{
  "n_layer": 11,
  "d_model": 384,
  "n_head": 6,
  "n_kv_head": 6,
  "head_dim": 64,
  "d_mlp": 1152,
  "vocab_size": 2048,
  "activation": "squared_relu",
  "norm": "layernorm",
  "norm_place": "pre",
  "norm_eps": 1e-05,
  "positions": "rope",
  "rope_base": 246000.0,
  "rope_fraction": 1.0,
  "qk_norm": true,
  "attn_scale": 0.159,
  "bias": "none",
  "tie_embeddings": false,
  "parallel_block": false,
  "extras": ["some layers without attention", "local attention windows", "paired heads", "shifted keys", "exclusive self-attention", "normalized values", "value embeddings", "hashed n-gram embeddings", "a smear gate", "an embedding shortcut", "skips across layers", "capped logits"],
  "init": "normal",
  "init_std_qkv": 0.0546,
  "init_std_o": 0.0,
  "init_std_up": 0.0546,
  "init_std_down": 0.0,
  "optimizer": "adam_variant",
  "lr": 0.00124,
  "beta1": 0.9,
  "beta2": 0.99,
  "weight_decay": 0.047,
  "lr_head": 0.00734,
  "warmup_steps": 226,
  "schedule": "wsd",
  "decay_fraction": 0.313,
  "decay_shape": "linear",
  "final_lr_fraction": 0.1,
  "batch_tokens": 65536,
  "seq_len": 512,
  "doc_mask": true,
  "train_tokens": 703700000,
  "steps": 10738,
  "dataset": "wikipedia_en"
}
Each number is 500 + 25 x the weight over the matrix's rms, rounded and kept within 0 to 999. Layers, rows and columns count from 0. Numbers have three digits each.

# layer 8 attention output (transposed), 384x384, rms 0.0996, rows 257-383, columns 64-95
528497478484534529500526466458504541540479466512510505487522512526485483461508470530499523502503
493518471527503526470466492482516518479490494502509472498537519496497507492542493497540491538502
503515492506467515498545532442481498512503437527519523511492486512513520499490496466497485504518
469519478491491500502491515509490472524491524473489531482498501525493529455476516467508502525537
514498499485547507483521492470521500507482489518509512510497525500482495508473496502524469526483
532515529478515506495491511536506456494505491472526488463455514492518523528477496464485471528480
503529529483527478465530544515500523498499554520493504482494556558491503503501513544473501511511
531476463510503500492509489476487488495515492481525529488521512508505489518477564513490476526470
503496483470480490510450484498513483505505477538471501532508514490505493470517519543490474495495
475465508556519549460474499503517516477517506492480529523509511507495503513502488529513468481496
506503507474504514512517497480497471483514476514489481468504507505499525472526493480484459494509
462464509484510482486517448527503493503479445514511496493517501443486535493496493500478449472523
542516527466491502493511517510489503494443538475500519520530492473496511512504489511469482545510
457534499489469502503524489521498492516494540475508473518506477497493489486528488530482497505499
466483503497544446476537493505488528475494486556508515510554503522502561512476458484486501512494
519516488503521491523461496515495518519515495521530502519453527493503491510492521492502515505476
481526484503499525471535495504455507503496481514531519477492528517479505484472490548500527460519
480465505515494477471500496487479520521489502500471513496541475509475485481449479523490526484509
483481459482541509501499528538517550508569491503501469534493460511471514550460500486518523527478
470513520511454494490471505505475477488505501480494459513464475504515461480523518482496496471519
466478495450510517496501468441486492486510495527493438488481468491479495502518483487482504516483
483482496513500496538505516481473507476546484500453533488479522538509545518504525482508480563517
490494489498504508509542504535492474544481497466489532484493520498491529497456503485541515483476
520483502473515506550505519466509485477456502509456536507491498500507515493453524537526456459497
544485520508505528493499496490506498492515513489489478501465485465514512462511470535493537490515
486495517487504486550489498493501476469464515486467505491491506492511481529495534504519518463517
456493524463535518489491488483536490536499484512520511542516496498495502498471532507486472472476
479505526490478502496502520499516473487501477497496503469499499488510514484475482504492508489487
493500506523479501508483471505495522510486498496523485504513505440514505484457494502486510469520
466484507522481506494496483510493482495488452506546502508472459461492492482511484483503479478476
532481515494499494531531473518516541539506505542504502484469519492507486475528508504535466488502
528471520501532488456479499505497503489522517505534491515505502503514490519474513493489515516448
519463483501484504514503498519528514471502510537509513519467488481479490515471503513513478526492
502524533442505530463477487510490496483525498514501480504473524552511499514509507492525471487465
509506493525484557472503507466494519516465524508492473498494473508489536521480547464474494512481
495441488507523487486490495550461469500471490521539504464507550488469474491516513510510506532545
489488472472479516475440527462504501477545471440492483500504490469486492494518496468504508466516
525469455516485535520505515495487506490530530531470510477528467541534490527494443517502503499525
508484475484503514519482523540517483497494491454553544498517513510460514537517541499461494508535
528539514469487465456486480492467509490497520517445478454487519545485493469544508483512482460479
449489507532471537500511516504515521536537497490498496522506523512507483450516531497489473474496
488523519508507446478488477487530511548494457504548497504495497523506524544450507524493513485512
497467466507494516509452434553469484508529477494474491498497457519476483518503512532479496481517
511523495507447492531500535505491501531542504549502516532521511526485515493510514496469464505522
515498503511476512485502498511500531471495537503475530501510516494485489510451511494500492506486
518504464505509515506465507494472518491500477505503513465517519527478502518477545544505488477482
500480530506449501512458511509547511494509509467510577534453495480497508506483506478523506513500
503512524491507497541530481516498457541508497467507565533462559483510520473524501493491538506487
528503487483504503474501529502467491471503511531483477446489523504512485501517534542494493546486
512476490563519495541511508443504513490481479411491488542452516535504492504535488492544515494544
473523486449491510499492495504507515494491543499527502493492488494513498479493499480527486475461
470509506527497474536503442493499545445439476505492526504503481501521489496492505524490506513504
501515540486483508524506496509466502485498546515507508515470479532559475479497478539498520474538
529495478503499483517513512521495516517497515503469479467488484503516482473487490499522500520498
497496481468538521489518543492500514471479529472527505498542516483501496506500530503528488494493
517512490513498432505494456491486545494481505485491482506503505473547497493503484522510512552475
516487506497506507496478498499444520526534536466491512499481500495533488520473477507483494511539
523477466486496455518492479473512518508550497571481491506493484507499538521482498512516508502488
528459420544553506515497495533532459498524486478494476480532534495483491494522497475453488536543
485519495487524517484548459549510492544527488481545497468512516462525524482472456510487499497465
516463517516462511494524506496483512505491524526496503503501511478499501513514488517468490469527
509499483496500537527490509516470489558490505441510512548482510508511517535479491513521548517455
499480490499504478464502514498488510507486550540479511496488492526553500493470512529536496484484
478508497478511462494469497461536466542513473512499515459508507497535527506478564520468498470504
464447487480461564523523508511539468504507477492514548488483495538448483502492481506493504498513
477503481503501535503489495514503487467485488473471499504514474495500502534475476467514457507505
502498530514478492531480499510534525547501473465504478449517457474503509491489507543463525493497
548503518479506524544547539521543526473519520499544504459508496510480497519475483486510514478474
513482503528508500480493477523456497495520520505516487468464467543513472445472550499481504461526
432516519533495480550439507513489468475437461493530500500491471488490511499496507486547509522533
528489468435499532511525537513504548471477478513509525526468473542544489466511505479522545477508
488456523527508531496502514461505458488503494497520450527512485483480505495518480541493457513537
452478468510473523494478509492493500536487551522508527462488517493503504506496488477510499463491
523498532529497512476507550459458499476469499450545481476505539492497513492511471476490492506454
458485522467510484444496510482478480485496473485531476497532545538523492471494536507519505478503
472493501511461482457485543520514508473492462499512489499468503486529502527460508530441512471500
507492466494517500507506541506478484478494515515473504502532515469500493498499538463516495499504
499477481490526468485500518505525476493563479489515508496457537521501475461497527499480525501501
513441472493542524488538450494545472434477457481504484525514518467513562499502473490489468504477
460522503469493476496527522535473466491452474476544511514527466436512520507509534475529464500542
512530501539518496519481492451498445501520467484550543505483479502456519499488492471502498503521
520497495513497484496524510518496502492476501508470513541519486547462521496559493560496489550503
499492485500510489502516476515455462435500524469498503492514546503539463537503458477496483462513
478488522498490536517468454498540511488488520550538493531523475479499525454523476524527554531517
507472531461480550479540557537530521475504495513551503462518500460461504490551491516511531514521
504535496510476515502496532544496559562513495515519485463517524485424490501504509515465502500529
513467498503490515460542516489545479460513437458516517511503521486499456512513508498488503496564
495486483482549504527483472520532481528451495482482526496463530460522504523476508516493512483529
508537459516493504512504521509556502519506528485542537467513527468535494473537484475491529493498
481447481460497548464467503499505489526503528510455473471520495514470508544538500489492501496490
505489511538483537503491509501465529516490507528536516439508460461509489554478522490494462439489
472497528500464501480491515499482505493514536484510489503473444522511467521478498516517501534512
447508527491501513461516488462450482485506465518438455517478425533476467473482562462524457489449
514494474532504508470453542491484471489515453474536503448484498503473497500560452525488464530503
471498508529518559502504544441535499515495548491493515524485571536487521425510469516441523478487
524463488500505511499576512506503503495544522468481483545451453475516524454451482504446570532505
437499467519455488498437421492496475494495486449498501503498505447535503503510467518530519519430
491495503496505480522508461491516501451488547510491523538518477485501486469489529492521513560521
539488495476459497499478486511539487526515519569481480455497486466519484524498502500482521509486
498559510478524497543495512481481494471511498461581510532480500492483478485528492445517507476493
505508528511448501500528519460487483507477490495496494443494500506482516531521565495455491461458
499456492480484499501521483484528509455502489494499525556505508488522493525536516513490500418497
512499510498515515458532543472487497495497542504440522477490475551482501489477468489467494503545
564511510501451501497497507505477506520516485484489487502525529479501525557527500527504480441454
536517480511528486517461519485509467484519478466516523456488503511477505494498518486511446521460
511540515527484454479464522468473473527536538475455526508457494501554473504526464459521472464488
520496534513481497495499518498496477523468454518505488514468504505580470462482480492477511530504
487483471484466499499489525515506461527452481470479518497493503526473471505483499576496498504500
507499476554535462450516489501485467525523535466516478525474524508487455503495511512483491507483
491515473533551489446532491482507574544494502490507493473480465540490519534479480492478468499495
464516564511525505548533469502495459437472499529483500465513474508440487569503508473504468513532
477480467497487474520448505504527562480520518493484481526500469525468473495558521536553541537507
521537492549517475494517509542501486525491518509492480484495556514503500535489488428478522560499
515490481489478504512496485529488490493466471502494497486499492493482507533498519533475514476485
494485524495449514510497489488506552500505501529489479515480506479528550506518516441525533523502
465506504505517478520503456461511496493518461454493477505501458491469501464509507518460483517548
539520516494510480527507478535462489550503481478548506475460445481454468519509499461515507518504
555485482477474499468535463511488469481492527544470500495458500479510555466542514522479518511528
467524500467480540466548510454454547569515467487504475507468505495527486535484484557463502499492
516494424483513501511530492517534497514551483513516545505476488499545477540506467526492497469516
504513515506517532494489499487561545514540518489535537492495528516510442458503459483516559462464
504522555472483510483535515542514518523504550478516543517461467532487509483501482493468526503507
514480464480485487488489504486526497494471450490540468539495511517533494445522455486550516545513
532489475506494510482494514483495491560476505521466580497452512541507520510490531503506479449483
502487507470494474503495522472532486570457475501506461543468545490493498515505487554549510506526
511484495501521552541513539469512493461495473521462548529495546565491485519542475519463541498493
489449515516483514529522480556453535483551480510454551508495499476513526557510488475509498523492
# layer 8 attention value, 384x384, rms 0.103, rows 258-383, columns 64-95
506497521495500451498510487515529502513517481513470492487480507552496517462475536516526487491502
509491517490492485478541499536522527507475480516515494519495503509509512511513497500494513550480
516472481531537461516468479515484514483479486507492516511497508478505492485493491508521560517516
535520472499530549485527552523507464512562496561502521509497499504520509544509546518473529474514
458512513500453498478557533477489506475467487519489493536530486470501496489502494492499552458457
526481498513530496524519464512502511539495465488508503472480494484493523479485500513481475501516
495522512511492566488484503518496550565475514508488491531526517491461503487494505503484512484556
505484486523517473518526489513498506481530485488534479448492481523465496538499468484463524460494
499497497511481472536531476532491516531451500453492476495517536489471487472500463493528475501506
489500498521432476490484505515488512511493528517536508558493474495500525485501502483430488468495
507500499470505462516519512482480523507488503508497513496476471507496478516479495507499533505472
489508513512572464494498503516511489498552489474527494498453563458489499502501532461539534504505
513482484517535501501505485481492541467478491508474472463464546525495473531478478497512483505508
504498515534507469524461542489495520469510513469527526506487524519512515493502501520491492466473
456479502569486483461523452503511513478467463495477497462544501514507479471479466433469455481473
509491466543470494512488484523508502522502457463477508472515496521499468515450502496531524496497
499490510521534482479452460567498526498516526472505451491482543479470498457530503518516513482497
503529548492528503490525492484483476511461514481524502474495485479543538444513503461486464474461
491468475492440498487498434516500532494506495459496482491499534520469495454501432499542470522478
529519529493476488474504507520486407476508478470471508535513564445480553484536532483515476457504
489474504479504539540479524485493487516530523477530497504443529508487456507510456505479490468483
484510516486513478500483479487490539502516528487485480483530499509496491499524519469484494504472
451488490488506506504454478557489514478497509466545475508511505495490473494500449490476538514515
498511478522529455479506502463485479526488466494536524518491465491449541569473524499477504489510
525513476524479490478486503523484459491548477498501471491514532504468478486523504485474496505523
534518483491515468558496468522495526477539499504487496471469528489502499448528440478504523479532
505511490517497473506460438527488524471481506472521460534508479523478465439523477479532486522515
510507518512501444507505503477484563490506520502498485509460458512543499499525486504508542501492
490510523478467456548483523508512481525479498446514492513474530474473490517556514481528541529508
450552494488504507498552546494487454482495497539488499491530485490515540549483513490496520504471
498473514524470547504537549505506437523535487574525504519509515455504519503496529526512521493504
508520506520516520505516543471506477551508515535489512516501467505530531528526509504458478494505
492490476531492468507508470545524540503495447464465491540517469455479445468491468498515456503475
489493493459485458487493447530515547521549532482539483509516521532505479472524526520525519489472
498551525488566477482532535509469481491520474494488521553466469466496515515512521515518537523513
518472528500496462526489444512482548507518524511520470498513506523494486474458493512508521494477
523498498489505465487479473529519542489525471435516475499509516502490475452468517546499533490513
501487517553500493497435449501509541531484509470460509514511538494450510498494500513548527510499
513489460529466491510515491529514514501506518507488499528528517457531494464473480482497552520513
542521477490474473500500461497472531475469488489491503506542493556491488531465470526496514512471
536458502526525488493498515516502531491536512492485511456475504512506467483505463504504512460513
483546530489531522483468486496472505533472537441465544497528481513481494506518533494460495496474
465491510458481437528495527507533523461501483462526484489486533493487479500509462516523496504501
513518510507503523504479528498499445494478526488487544494500495493524503522514509484495535471533
491509505488491545501488559470523457522523497532495529536506492489535540501503526502465523481524
513512467467485514497498471499519480497465524478502495493529515500513513500504543489512526508500
467531531498467516493488486477488503528514551510473498501521499471481499481487462525463465491477
501486514511466523516529506547497509540490506463513500535515450486556484539504475458477506496455
485503491511476495485521532488495439507498507509476514473483511497513542513454487507511526480507
525511513550501484490498444524461558493486479498505457485522479485497513438515472486514499506499
510517526462492501490520519504503478507516497533506493487458551494510485530506485467482460454502
491483506518443523491506533424523490473462493458502504537482531493476515492498454528494469523520
497553492473466534493554563495494487511488523521525526506502486510488522532486510513452523501484
500558496500509508505500513492515462535508475528494519511493544549511505490481550504491483531491
495502516507495521494538556491486425516518539520551507496459486513540503511491534505502495481502
464473507485484547507518522537520496497481500486480504488485497505521530489515507523473511491512
507487486505522504480536514505526479543509491513494492510495488444527513510527545479480521485477
517512524493495477509521502506493569492436526505545519547515484517506467490499504470534543514517
473522561465530505563512545461496521468487493491480506510497470480510526515533514512530534511536
510553479522488539498495521524465462529544503521476504492528497532540515518514512493514505484508
486527524465502538508495494529471515527517537450492497492509488469523501491544526542529474534483
516493500538487515490523498502467481512477491450482499482488493507467520484476463470452463529461
500453519520512471527495442527500528515450500470508488498491505482514532510505478487522523476480
512479482504500503492498455487490455477510518504491481494518539458557540470545540456452483483484
498481557483474544539474498479488537510491520471498492443505524429523461546507517531477488491498
518489523510501487549488539450496507477427503501493489472560530504500467505490493501498515541532
499556522511524494512549464517469526538560485541484484550506461519467511497457468558467500457518
475470475555511468467516496501513548500495514511460527533511507498539578487487469475503534478475
525471506505462526487505521460535463488508530522480468499547531503498473499516487510485467514466
499538504507524492498512496519486518497506481485532489501496509528510527507485500505465538492469
518474456476487512532538494487503482461486547522530497485515515527519506467507495504489513511456
535527503521497491550475479538481529497506482524516483514473503484486455503484516507473524501537
518500508506538520515536477502572526491522515555452493524472498482478506463478509537487507475509
497502543475460551545476475469493537493500496473504485464512473484499512438505480516542505487504
507521495507544488503556479497478517487510489513495519483538472468524551477487549507445487484551
460519482467468475539530478535515504509566486497517507532522539547535526497517492421501507545451
479487500513438525525483489468508520486462472506492526483507482550542520487494463498487515525453
474511483467466520512536505483492478502508525537515524476480512508511472507521481460468543506474
508485479453484473470537494523550475453489498498462507566496490488487514459489500509522542503462
475506474495486468484526491485541482534479482504453518529475510450473498540501502491525514523465
475507513458492506476491530496507479495515483519526500506517517481524466526496515511470504489497
553474473499496500509537517488463558483504489493451491523459464479463490478469525514512484570498
496502528504522502504491467470477465517543486477522483422542456500530477524524494452501476499467
500511459538497538508508495528530498516478531501507466471519459491503473513494492494500494500525
506485503523501502518495491534454479486515506498500547524503527507533497482488505474535519498479
486540517497514505537451483418529517515454506485505482534452481447496484507503510488496510506468
524545534536507468530485491487453594501565479473494495452499468515478493463483508480472457470493
505469507455495457520523484542502502517529503475475490585525449498503527501472515503519512532487
503476514523509516490523494538479523503487479470524500486512505446482520483489555494482479486498
504472509443492468479504522559509534532487483524446454542514527561520417511493511533512521551520
469474483563527481467489477457516480529474535527472520496501538505491547483478510459482497503466
493481490494523508509526498515493485474481475535503526493519502494491519518511470499520526508528
511513508493537502526507475531511527506470518521506523473479540489498509478486505531491523512526
480527518495552480526508505525508451530468485522543506491511483494481494540504489497497534508517
463513443515534471517512534505523506497521489505499488468502515494517497491465491465512460472518
539484499506476557472454509511517505491481525511496491473455491494537499515492508461510495477525
536514512485509518477528526511479431493499472499519476472514480465523503530529506495510488451523
501535514561505462520494523514472509479531493480507502546498465516483548484467516523498500507483
498462481462473516504495498506543512514470469477486481541537483471491491503461484562532522540531
459458492473502509505470455505538529497516510518485480493537470508534498470543496444571532558484
518493530469502523498511525526469559514487484472517469492537440530494489540533502533510521488487
488489501493520436489470469496485485515505467452500500541462499486489474479498521501496530473531
483487511551472511515477442481523560490516564547494512505502513549543490506515512464525498542486
522485498459437498501471494477506510522493546518493473487508511499481515476472498534505516502488
484484503530533466504487494541519549464464489512508530525577481541493486545463533523496536533512
528528518543504518493510502497491495467487502408520511485489519508487510512504476470494486501487
529511551544511483494478499488474519533515528491537498479479503513492508508508519520487483493519
498507502511476474487490513519510480491498464530440503483505449530492509480546483531550509532475
531506484476522465490512502515487514535511479516477502491510530473510511469519510513503511480504
548438457459465495450541517493517470456528470511486515535474478500459466465499515467490456511508
506495501533520486473485500502492483496531534508527524478492522499535481523522478466489480464492
490488520499501516496491495505471501498499482502468563483514435493498522495485512509488488495474
495501501534485491490519536464527502496516540497534471548511477526480495498518496490494504522517
481507489508522485450529521534499442477512494497497512532474486500518476532512511522513425486493
525487530477502516544475510553485508465462460481467494460519501491459468532547497458516489465517
504521461493499554519545473493540532471454487490490471504495499458489509498480469471498504519504
480543496521574497547488475538498500471514463518491562468495481494512507548501488454484510493445
518494495512507497513492424512454569529504553498535505463551555536522531498489497478485522455534
508549505485496498485534523485495478528539545462520474487535489521510489454491528486502480500482
489494530497477510512502472516458512517474564470510485522499480581497477512495520532503489552497
456528488505521522504514470486465511516516493511526496504519494480506535537512490485517522490484
521501455484545519527529527502523435501484451499517525524519492475477472456550505482510544476535
483524487496539515520490514478503553502489515504539507491486469522522485529470509477469499516504
540506522506465520490526494493472517527480482488517510459458516491536517473530501462499480477476
467524529495511470494574484537503483527562509510524513461494501527504509510531520497479474473469
512500520499514514467523510469482453492545528535494479521524515535494487456507541497458490503450
# layer 8 attention query, 384x384, rms 0.108, rows 320-383, columns 64-95
501491475513525503471477495512486508496477493465492490464525489468490483549507507486456526514524
511519498483496508498504477472508486514505496520488496473471518528507515486477505469504463497475
504555540472519503501509505508533452494516517491467472534486481507494472508503501432519503496511
526481519454466474503515490507465479463500511543439512542514507502515519476475480489508453478494
503505473525551508484484503494468538499477475475534508468543490480469487520509514541532506498511
473520551511488524486503525502499470536463510486501467513496491500518477494499526511479490514496
561523430497526479509489484525487493487464455490519537425477497484471516512486508514503523481503
460544544519489481519507532512502494491482518478496506521520484465477461467506493539483490531517
484474463497519478523471543522472481526495513500502509532516511474494509535503552476478506534461
481534548476520500495527498496491512539528521487490507466488507500476487471495526504509462519484
476516528512491485476495507528464481530496536486493483517487458470536465477489508511485477482502
557492509566534512488472444511537534465493491504499495525503511536482490486469492474535511486493
505513516526510514505461484521495522488502485477471546523527507531489491477456500457494550535506
485508491486490508501489510473530504525522475494489525472499490529494526524493465505507516522528
519469482479527481503497498480511504522522473515502565442488512514463522541486459464504477500507
469523494513503499457486530504500505488508477528495464509524544471477520509479502508512501500488
550498497508526468488521468465500498508518455482476551453527487508487504511464490457513467513482
492466519525483515491457527486477536519515442509505499502508510523464474521491460503503501502490
557502490462526516508507465524488462510516504477530494521457483535481473497500506517490459525460
440489507471505514506509553506493471482455440526550511494495474478463520487491484440522502521544
534474454492537503506520472486486476495506511532532520485479503493499550468537480539490459483484
533510490511517487516515502462514482522550439492478500528521513477441508532511470496512468539451
523499444497504479510507482490514511482537495473448534531485481521489545517518524493479487548476
495525515486450513540478511494485525541516502476491486490525465472491523493514524495472487526522
476493502511504555510530526501494483512494483527499531519466502514475460539497501506539487530522
520468492486494487489498454509509520495508520501556478494530521527488523475477477517530520465534
516519477502534472501497510450468547532515510537445497496487515490469490482445488482496449475482
521488500496520506504535510498493539472488489474519533507481486503502515479507487523510554480528
437515490497550531487513510526493481477487490479568509481498456513486501518482496477505504535462
527477497453511527512487514530488509529519503502538518452502510512520534500534484525524485492491
496521545520506505483472489469474508541532494479505477508515531508481504488489501491484494495484
477469531519486476525510507532494488478531530489510532544500470440485488488465523487459449488529
495478486520509496551492527557487504467483496482521521516495468515585538482475512508494512498514
518500519494529505457516485470525549497477488500530494492507485517524495492498476528495580484513
518509496485501547500518475508523469498504486540527448529460482517536510484520505487489513499491
513494523522501502459502481520471507510490543478455475488529526516515475534453510516521483480504
521459489508511521475527522507493542536505491474514517478500466506530513464491521530442455495486
507516478520514530523546504464508522489501493536507541505522506516513451518494517515469495543498
480467441456484487525532508473492478469506463499542486506520518511535509498524485504513471510496
529534508555532484523491463496513477516524486491540456499517483454492523523463488491448510485522
518486464494500527460498461540470503466469503531552493479497489529504523488503471503471561487552
516503504480491501469474508497471569518503528507453522467526483495504515545517561527475487511494
527487482509511513463504484520536525454454490509555528491427484547528546486495461514505560496486
487573503479493484506475511452480496522484522486514520541494492504541490504529518472531505529495
510474493492512458525509491497495547524502492514513501508522495506517535514502510539494495513538
498532450546509511517492496485509492477582477485463472541503513474451513515506503478476478493475
475458532527509513520522496472458483489472526494502509492515504494502488541460473487495488503518
496459508539486529493506513495544501475494505489518539499502523495537514475525485532494515515518
506477535513465517557518455482466539547477465516470515487485475477492518491495497482480496501523
539552507525509519497530482475510484496528495485497499494468501479476520495494451472516489444450
502477488509539556514541506478463500520499481482499492471530490469500537453490489488485498499493
488519489528487495485499500509513526509511456486492497522519482431462502499500504484515525502511
507524505456484542516527513538491480483500482529446470517525501485462509469496505477490536517527
511517482500520533520475474506442473532513498532499521513486494495493516512566502495489449519507
548493495519472477481463497493494497464527512518482490493432483462523514482489528483487514480470
534498498564517503487514496502528502509478499516526543540495440535514450487570490524459473450465
514500528482506466505489497530533497522514484506484519553483510474459523485497483475465480511493
537504528542466511476485483500503488518487496542449499479490492501512468500519469520516532469487
468516523517507551513486522550506501446523534492543480502532488450487480498461541474498506483510
480516518511514481509509514516489504489471539493512522492517532488506481514506533485516509488529
491549510451504495443489522465446472543529547480511487495510489532483493537497515525528497493513
502540506509521476492512508510500496505486505493510502477493489532489500500487484447502552503545
512496508511450524477481516474469507536498485500481507544452493461470497521512459515506467464504
491448509461483502491459495492509484503534531514485489476544503468444508474514474472533499478493
# layer 8 attention key, 384x384, rms 0.107, rows 320-383, columns 64-95
504497515534467495472530497538496508479515482452520500492565485481493496543450501508504516498515
469523499496491517509463481513473501541497534499466465490491517506474512474498478475522513505506
484524505456516479531502504492497483547445541519464484528498489483521501505502492521477506467501
466487524492507470520528508535512506499488473504493478494494478518479509484505493487521511480524
531511466524493528470524470467484504496489503505510514509520507522515529509501499494510492500483
498512527503476484512509474528500496543472530480474469531479470520496471481497486488500486525495
554485455535497520469495474493463514496512490540510536492510493534514530471487510496482511489482
510515502523477517494520498518501539515468525519527484505489492496501482496513483514470502488515
486442437485459459486488500513497472473556525496492519490531483485500513477481547526455502488495
502501485519503473535480512495488516505479563478452454479498473493471532493519470492488480525448
501502535510463496520500510498534484469512505504491494487517463530522473487497512525548521489519
552520476502537498477509494470477506497498471483515525493517537495482484494501459524536459534472
526482490488510497507502508472516482524496478483492561535486515444515476465488462507488493526472
522486479508485540536496489482499559505486525515484485520525529521477534510526474474463504496479
544472455513500508515504492472518493528449517486461519522470533508510504514500461428494486525515
447462514540481481520475506484469524463552516539502487502489496546508510491495532467490528470511
543493478512513484485483506465515524510467505451497530488476545454502463499496454412521478483494
442486520484465503520455478497522500526482501500516538518518503496490514525565478469467492500521
536542450491499478535476519513488470530477540440536475469418530510517427469500466454521481505518
462481504466422494533491525480487459500542516492531498464538480520486516516513527509524452444510
592485426481511527500527515430512479477482475505469497484441524493521525487498510485511506473455
520514508520478475533443500497530487543498529484499513509493498434488504541551432456503459484487
484531514537481473486503494510496473511477516488509528515503526493489488532526489470492484512516
486523526508504461475461545511506490569515515469502498510509477523495498508522537497509482466540
449480451525480537497476494516481474499484501497491507491505501522465513547522444491515499503525
535472510468516497488520494502488492519499488506518500489477518516528492498452506541482550500514
490522524488523507491523546494516515521509547482490497484443483534514459474511505501493522495529
504483501534528527475511532485497479481520467494568549530479560503540461601476505531493497484539
540504487518472536492522506491454497494529460501480503480522470475504472465446487469511484515497
484485466481481501561520506501491498490494493496529493541478491493564496504480512516488509499509
461488542493500520505495462509553516491502499484552505561494525532501503532544509532520498542493
489532533522465453498495522525492522524492523465531545538526526508513456510517484552530472456495
526512510534478492494538498517559477505496530538517528552543454492562474499442525527491499480481
521488503516472557510506453477515523464506500485529522485470485531521516501463530503500549484476
473507473473470500487495476467501518503525517497485483477479479568508469436531489493481483511483
494496497523503458532491523529457492545527507482523512465472556511517480508483501507468500522486
548516510520536531521528486478517506550478492526482529470439518489520480494501475493475467518461
480530497488480495533470514491528525518455511509520530505510516522472475509500468489499512569514
511490487489528547527461496471496486504493486503459509448473514510505555489516537478497513497503
525492487487490488510473456513512507531504479501503499497484534489506496492456486518512484481536
539489513461526505478544477508509501498509491514501492489514533498492519467481458500499533519511
536455546546513477489499474490519572477498519534563525512548499506481489529498522535486526500489
592498518521520519442549470534482450481501503499497492504495476482497539431480486499494520473468
474533503429519472526464560507508561483513533452483461530474494538518502520506524503506488546477
493460515488470504494487541508539521472508488456531503514494513540459482551501507520516489473549
494518467494494508486494503523484487519543529529522518506497511489463493459506505491479527480545
497474506472464507498510474463465468486496521494486515511537505543487532529466482514542514528512
477520483499475549528492545479494500490489492515478521500550465440525521470533518480468498505498
498508528483503504534525424502501472527474503502538497487513513535459519529512469508494493506508
529489484534509455474499471492501478488469518508526545464479553511535501484473477524509467508509
495502492533495537519514450463456512471520482532546509507509510463509505495479492496535521501532
516483501488513465483491519513476508487514487514485496535530514441450501471552474507499522483482
487529524519456486492488522508457502519543513535492452483519535508513503467525497479510517439495
506521507517462509451441510502486500514490480512500480525442479483509490516525464530527522469532
496538528480512495483507489500505540539470544490519564453501497523525484488511536492516506506475
493495423555491535496528470503477491483453487459485525495507489474516461494496485514484473471488
464523558488513465469479523522507494522512561494472518499518507502494502470522508502493469492493
485507548517521515457450496548504480523424484494502532535472518495521456487484482505535518494524
474552508485525483456432538491528540519519496538534489480527484446523494517493503525490521443516
476489452468498535514527520521506510467488517524508479460522463489512521521489492517510489521518
480480485475475457498508514504459471501519532502522512528469499578528453482487488495430501496480
520477492468502507525490482508479500489481495537479497484462517512522525486477512490473498515545
541526571522518512489493553503500493498494514483502504525458504536512492514554452464550504478459
532496536458491453485445531466527540454514493487455478469520470501455499510564520513562544496496
# layer 8 MLP up, 1152x384, rms 0.114, rows 0-14, columns 64-95
518514491490515499486475499505516528505521500517488510500500478502494504476516481519468491495460
527520519522474488551554481474493515481503464468514470486513559532525530502543466476519528439457
507506501522535478507495536479480494522554508490473502502472549512493542477495473459516516517474
532462486476525486508479474506515482507512485532526512473475515475469523485507491510522523526523
527515479453524488503494506508509519482525492514492499512529467532515486504535481495532514503475
524480491511477484530516507482499512459480521482519493498499505472510516482483447514481482490481
504510488509509499502543517511515514467518463534465515483524494499468513568512472461471406483489
553446514536466479499527470470446516493539503526578519521536527529556487542496470495513523490490
483466465508478518501483519432490490535480508471513518500497513506517465523469516455475500557476
528471452496512476504481535523525522511517516574506477493527517497443540501520464497506469499532
539494498509506505524520529489522474512471515489516541505464546482522527505489476485486480531514
498494534503552488466502476540489498473544507477519456461462543531453499550517466491498503516462
493506508481509485497518466456502562473530480524532528486531513479477516510479473441417497522488
503464472536492493525540469478506486458526518454479517510482496500509495519528504494520538530503
509503504515489524467554465483483524504513507513499474531496488467467493493520515521486522504454
# layer 8 MLP down (transposed), 1152x384, rms 0.0999, rows 0-14, columns 64-95
511502526507513530532500534519464456475541507503515526512499510510465508510503493504545499465498
527526482468488478487502477462499500487508521470526486529530507463469514500483503530481506506493
515509510505502521495479506491526484473525531486535498490485509521498494495486485540498471475483
517496466517504515512486481458507483520489505457510501533490494500524486466538483507475465518497
484535540475523486463517508521500488535488494539502510495548500501528490450488474518514476493503
511493477500493462460504531495528459470506491509462500465505524507551478510478498459536496526544
533504509489559501460502482484467495483562490536507442492508518507527516477464523488486504485487
506501528428501494479460488493513523507559531494491475483468516475491492482511485507457489510492
486523499510545491461439525497528491468495522468508508512532464514453469512478482483510516520491
503525472506475495487524491504550479554470494492473530510506500472516527520517469523498477518522
482466511469480518522529516519489467522529516497446509457509455480486497477495517514508505520508
459531495478513477516493522522496512509517490498482465500528483531491507513476525464482491505512
510435498481495507493490506468432500501522500493488518559507522458486480465474490443463489492475
490496452500552521489551538465475500517526494476487526508498497493487547477536511491528478503472
527479511494481494496489466508574461504495496502507547486526484470528503526516524498505464563522